From a checkpoint of a small transformer trained on Wikipedia.
Training: 522M tokens, 7966 steps.
Each number is 500 + 40 x the weight over the matrix's rms, rounded and kept within 0 to 999. Layers, rows and columns count from 0. Numbers have three digits each.

# o: layer 5 attention output (transposed), 320x320, rms 0.0432, rows 141-178, columns 40-79
# v: layer 5 attention value, 320x320, rms 0.0426, rows 142-179, columns 40-79
# q: layer 5 attention query, 320x320, rms 0.0502, rows 160-191, columns 40-79
# k: layer 5 attention key, 320x320, rms 0.0481, rows 160-191, columns 40-79
o141:569575437491456520689461597533422569452505481477507534508479439321387499515599574442563348539596443513516516448517503520
v142:589396497503467511405461535430481441481434503631521569556506449492455563571437589499519492500478433513497506475447515497
o142:465639541466480510568463546473476521491516472435523466461633557491433624446430472508496469500562552616427561406582508363
v143:555519500491508540571475460482422381429380515543512504483468595399490650608500508561520508521594379568553511496421540509
o143:684496448492439401383420601478478507558506462550571424646576438519424610524490475513496530546591473581493497529402480572
v144:447480486521502428434544573488542380473486486418474511412308473411525495614447421637534505499573499422522562493617537497
o144:418519499557502508501622492468474562469462623492445569477602513444413516510470486404468448413484587537380474599395549524
v145:501498520619508442601569528568531540492513465442533436455526472561500494407548500503513522575474501461474460497411549505
o145:516398529459591520495599496553549550383428545494505530523609506564385486531529376477540532528438480434451442483494437575
v146:402424509533506539517420581531575546533490565518430585538564467596480502457501450463549502526513465511563458519507419565
o146:472530487456433555494483450503507501450406577479452549543594461451470504554467544446514369417595627494590586478599458569
v147:491461481564550502547424469487509477518454522515550464526565453458436525506417484544431507477509489566481315517528519503
o147:394550437563532491474600452533488501546507518498437510412453485512540591550418601508432486454582420452598570557563533563
v148:430559469450505504387489620536479468438548465559539575471514571491609580596420445539494488533437523433408466444506601378
o148:536409460522521570529458531474509463535550589505583377466483495444501473533506379431434435480482430565521515533412506557
v149:474493472439563582475504567499612512528434604527492480485678523519517399596628554470585498506626530603391480450545510453
o149:680515608530470485447531504465612459520475499457500536476561490454506543601384471370515488312501499459428574493423474448
v150:525540472482442471488464415416494469529545492489439518561573541638509365586498573492510502512519613433426430764483474528
o150:348536489513498503447480503449498582400555568495486483517504445606503507525542533493608546472501484565610580435552567518
v151:584445483413427443491436478557439466461440575497422541489455496489464341510447479446537487667503538453496439533504554513
o151:509421624581521434478416481430589488587589423536529375553444563504466485555561510504468510397544445427481560497522454462
v152:447518429544545385544391495478427461479609487628460533454530471455517574489450455580457510525403483565488466568441365516
o152:500577521513514428539407489510513497423407538530426458576649516525500412574575528508563576472517547469559605574472508452
v153:527612494537468625554559467640367469523583545566464500510618518492534401340443573558568510545551413543564453543608442483
o153:528591468528585365596583577472467543507507448479559453463443591569485452440478607416489490471533560390548478611468471463
v154:586523544499512543424541509540432537534542634528422519494498481439458435526436412471432487426616537539415559509545531522
o154:358462397473395620385444512613503429515471413494489522493526520515478444599503481397498438450588424455499434595385545658
v155:379465480439387525452471462397519543554550592609494527510636442484477531458533573456407477484524499460487480495476484530
o155:567469624466544384580529452465376425491500442514480470399520486527450514494603366435481609462478479444448469473492538575
v156:508507470535564481435512456504479346568379472369459521562576416485474639566337388524536514535426701542534439552555421511
o156:509589596421556645523545533591538509579496544512505501448502513449545429501529566522539496621450576542529513536471483409
v157:435425462459541587398550444555410589525504488528471467505618545507479419541444537539556457411374367378365514462528479447
o157:353557651386539380491520378470560387511476546494544615379582605439449442512495548436445631464491511450584419531553437490
v158:410512449527486558454427393471433558489458572508431393491458447590503438657509463529487512546518506506422543555469405554
o158:670551482537564559497420449519584536437499374426455440501484581551514464459551481528550356541610465406492561487487480445
v159:506461430587490504482508491490426533463422581406517523551401499468508398382621539392436496382571514517484588432532476529
o159:531434482526446466387371568443545529442540469478525581468527570506449516422376582582276544526528457533551491419476594565
q160:489446506455524438406417478561470515510595514506515518384521496429541565537459474525501402558505417560431565478486514527
k160:496470559463577476488457534532448488440494521460517505510489448478482493495512385542473386545514483562430551541464523503
q161:502513447501485483541568517487530445493496465514563515520499505521496479444551573506521539546518515532528532530483499504
k161:472563447507475441501542490490475481529519488464557516518560444556499432527492516506482578451529476449534500431473547537
q162:508512539525484508486567499599469553508497494440601542506498515497459485529475530483449504491605515483492481516520569538
k162:469485354524508485455497519507532503477503482463595531529497475591565468527482500501503542536530531440509436536484506538
q163:502561461555483535493539514601551515503456510486563499529549535486489489509479526541522447426515445436441541503526453475
k163:423558438531509464474492494574491518476539456393520493489565468487514433528446533553532565483553535495467543458470500475
q164:457517562501571555434438514487422551527497521479506508512553494542513420537520435535498498499499492559524500546479462510
k164:478535479528550538451513502495466551495521491469526511486530512513632469495582479518572542507498468530555510472475527495
q165:443529514582455487500545474497455485440507519485520472529517505486492489555458570474507492503509526476486436451470491467
k165:495450554561497454441537462482465493503523528469584499413532562500436547526523512513538479442395490533463470475465574455
q166:492521513473555493467507405496455506438499483524548495441527507491478540476551556481448455504532491508510491550452469499
k166:481545508486504555493539427500520443432419396558556523423550527506462538511500521508491452546506500535490517470495466469
q167:491501467471466516497504439510498535529384522504558559502458522544481482454501545495595478511614433487511496505424514502
k167:518543450486485492498541450522492476560453462426491551505453472470489486493470588543567526522575451491509499505443528545
q168:442507491538470541447493575450505510558560484544544431570420496545504430518500503484531562572552512497478466489557476494
k168:467471435512458501468502544478506507577539480550549517563442554510558430526522536480556537511491474472527428534514478477
q169:569522487488498562526553539498482520456541489523494526463467510450436465477481505527564451466443510492494511544526564499
k169:517546582495525507487500574580498466449529559530487438454480529482373534441493500510507459543514482503526466548516493483
q170:544515462444528497508460562562461449516542485493519485495515492485477475537473528498459461497435461487571479522433492460
k170:532527606446517486475441561550444444519501497488523512530492472515465553544449503474486489527472438539499480508488487448
q171:476505565483467449507385421474509485527509528508494501441404517438538569503518556476469535475456513491481557482523509479
k171:457517392519476479518456464473505456544449495485450493534498506618645539507519529479477586478485516500489489459508569516
q172:495502455442504524463561424530522508529495488499561494522522458505515473495513500481566500575495500406466506493519518478
k172:517496439426473487491513407509530447461517419474531526576519519519592480508497536511567472517508497510506474454501518469
q173:549514461478494553441538482504519493430481522524516549446520504501524545523458451531544504484476535570489543499492535533
k173:488571501502572542498505508534482443404515518491476484491464509469439506524438486472511506543574474493470548500505464507
q174:565448492476502483497490425542516532549467466430571468414513419440524535464490497532457498558573483530532499481582543441
k174:530502416447483493503491464504505465532500455427496472538513454550644471493501482498516619531576529516504561498542517499
q175:432519467467501516477524506537472548513505540472508463544447478502491498507499457535514515458474461499512519573457511535
k175:492461572540550514517542530523476500494496478466479496479474513502442546484447509526480510451490485509498470491505516558
q176:511493487492554487484549485478551487497499489470508533513572460531451518506502516466494502467534479537467508549428574464
k176:501520405497480486498475523517465482459514487496532538487510433610585471508501538505515589468494490507524508469476574476
q177:505506555480557499485476506503517507467512499455495559470453492497532618513480541491487530469522473628507488480503467483
k177:483512544430566563568483498440534504475509527498455531524467526475472566483536479491539462494525493569427516544537459517
q178:504514499469526492453529508513474548429513488527539501504465533519511483490473476528567492503437519491551486545475531479
k178:509490646463577509482494483552479466429475564516480491494484551489359530474506480489544419531451483518484499540528505493
q179:485503454534538471464499453561512512505430513481468542471528462491498549379498501524542506455459486515455477473471496541
k179:522524490524542509510512444500553468462431485507473473487500487452385514456514489513512425526452478506463506498491506557
q180:477624498521555503504543539484469497506474536441546563519472478493505539505507525470529531457491448424501522488455506515
k180:534564574500501479537579501550448513514475543531506540466501497419341487462501493451493451495513447515472529529491521498
q181:471485509464489465483454490493506538526490457525525419455540488503489436527483490534507487476524499459516551477454497494
k181:505488451462513469511465519410504569478465423562548492487547462519579432528506528505505491430495518482548494466533519455
q182:502531607447520580546542478512438449495544422492443466505568479536545448547481486579524505508429507486540473488516530518
k182:502496585417504598535552445522454542468511464493508478481519550534486480540516503549509511496485530516516468509566487499
q183:489453502540469529540543450539476458518492558519493483455536517520560530539567483474500488524473511514522495468528423543
k183:472504513526496569516506433483464454472483545490535452426509505492562512507501467501454486526454516575530526452556460550
q184:599518546482450454515556601558474473593548505542535532494510496463537508533468472520523524513508478527538586430536513486
k184:540474547495454475511562597505486524560497525502538517509520496406489528476534499524518571502563441544525548457461509533
q185:540456465510487536455497512487461543472514451472578532546538488534485540491530506554473414515481451512443506580488506504
k185:506469470498511512486510491466511502437521426469600512484568511544390471497545482514477400567536467485502477549464537474
q186:529449573422504526506453483498431479487456535395505477504511472472500498526497404484517517404495485560476516516498583525
k186:543438556417534569531456473520448474464481549437548424453512487467483508515555457560439457448481554531496554433537539499
q187:488507476447448481441463491490505494559442521495575548455580461471519530481535449536543481456577465526441492555540504509
k187:506510403483456477509482423536547495510521487489516473461513453467638530476554482533546532479547506527485524439521548537
q188:531512517486496502544508469468473473555510536501487443534472512535471490483515598484497516481581474518502472479496554426
k188:490514463475496505525452446499443423520477506478495467508481484611607543523495531524467591496513520538491474511514545468
q189:441462468549536510497475542460531476485488460495578544482515526454446475565486452520595440454519453474457492521525559531
k189:468510463549494429545458522480498475484506459515477553469535525500503475530482550529584503467551528524429514490534596486
q190:508507559464552500504491519540449438503581561433445503552535527484522536505523493515523530550470497524486495459537515460
k190:549498608449582569517542490455392468474536487463498445448523558405442498530515452523506487520479469586485478488541509502
q191:555553522518550505462550544512504441503519530505495569497525480539513502470429523554541545431533441546487437436521518487
k191:538541536490451498504535514594457487488513536535488520512465490506547599534483483515489539438590503492540559449437539457
v160:452482551561564496488480507493510491520495469454454482536454507460471545464529492504513542483471505526430492534546501523
o160:516526455438480448509481482466488495523535490522487523447531490554531492497475458454514444488498489505540524495510502489
v161:515542484512478509525498471511488544505546529492466540528555496508472490519517516461501515488489467467508525562576502536
o161:472461462434465502480504486492457487551433457478511464482528535538556503467484488512493457512519476522464490489481507450
v162:523552520540507505462485498544485473518432540482514504472502528463486529507463509506534519446531434495486508524519441513
o162:514414507495498517476529502516478532484528499504488517523488465553509514492507437493500508511436551495507513496508516503
v163:543537510540530487451483471497555489472527570501531549463569498520519508451447514572527477466454488503519532522500522440
o163:434460505460508547487491492461558542485504467478508513532434498527464485560495492478458512550546516442472494515495529518
v164:470506488523493452487497484528518520471424554489462512493491542499494469463488521467519468532517564467518427483470509500
o164:544559503483486524453506551478487528448501518489542495544514505483592501482486510515496522481490421579469534540535497556
v165:514523515448484464561521438501516511520513560574525522483542545513481509526495496484496518534520526479551452517466495527
o165:513485518509472545454498554472482502564466447441490503602467432487523527452511500470533544512456461493473547484528495486
v166:479437467503514481436486510487531545508511557508537551486486530500510444496532471536488520450466441454478475503491501449
o166:537519502491540517492529523522476476466479479465502459489523418479502522466471479499526454460501538499493527518514485499
v167:508516531474503525510521456507493433487514524489437437551555464512496550500440458480477474490472514505535446467546562472
o167:490506461582508471503455511466496483514446476519503552446504533497535474473495516512463520513492457521474533512504444551
v168:478521504482508564480569503535481503528481496540473548530556508508473515460494514537450510489475519532440504504486503488
o168:547452484398492479502464502486506495524500469502509426479484524547567524494504483505502499467526533463548500535510533496
v169:497445529472515479574513521457519606488481500424496459467544476468447536452540499464487525490488506503466476525477502537
o169:503564482501484563482514520530503459471505500491543482536491562515575518508467531572507522497514489509511486484528479485
v170:507575474439515531468491457451445571482514535471482434516511490548517517488519499585467524462518490487527541521517461497
o170:515475464523513510488470522571515429536504491496547504515556526487526520494495475470535455514452520507460517479469563524
v171:551443513514460446541463499427457517547479453471473543517454508492458503417461524504530571498516490533534526482547435471
o171:501509482462494522507494499554476510476513482535526481502564437508526501602488459528459419506519514483476454504526525516
v172:514455521553501461500462435491473486526526493463460497507514478454470488523441464526492536520503446551499479566498499452
o172:471488423472515545503486544502498470502436524534510518481499517549528509455525526465476459439512510438473533459494531487
v173:490462486503518470465503579476575538460495537461478436523536475520542479534529522490417548496505512519501569508478510471
o173:462484501515498563521565486516470508518499481548513503441475502527491503510471509535560472539476478397542418512538476487
v174:493470456568459528523509444484482525489519500582534480517475527569468487478529505430487524516471535471553500517537494481
o174:497504488457545521485513566533554469529462534432476515489439451500477527531506456522526527524538476551475466512484504526
v175:475504452550484492468510553499493431480455497466512550533521494511516491520454568532550493499470541459515461454559503462
o175:512458511519520537510524458471506478431506535491488404499481471479492512501494434476454508456482521503488495499529524542
v176:503499533470512505475497533481499481501427468466548503511504495558519568498457468557500531505499480466508517537521524516
o176:484483517501501523490517504545518470483536515475497506493526513528467491550526518464529485491454472496461499528481485420
v177:559516502453508489445474497540438536498525451505502503467460467495505459455542505513473429457448536553475449456501479482
o177:484525460503523491547493476487531514440524527459508535543524519505533487530502496505508504518567514501482544524477568553
v178:542503471534488502526501503500499532478488501509470494469456491522462515529488552528512501466488483507514458441521545482
o178:434494490473547520501518484484508512467492495476494519460523512459487487484460437464528498514468488504544590545518467501
v179:521483521501468520508481492470505501521435467471492441470480505493474528433469511504503491511507466467517498507504545410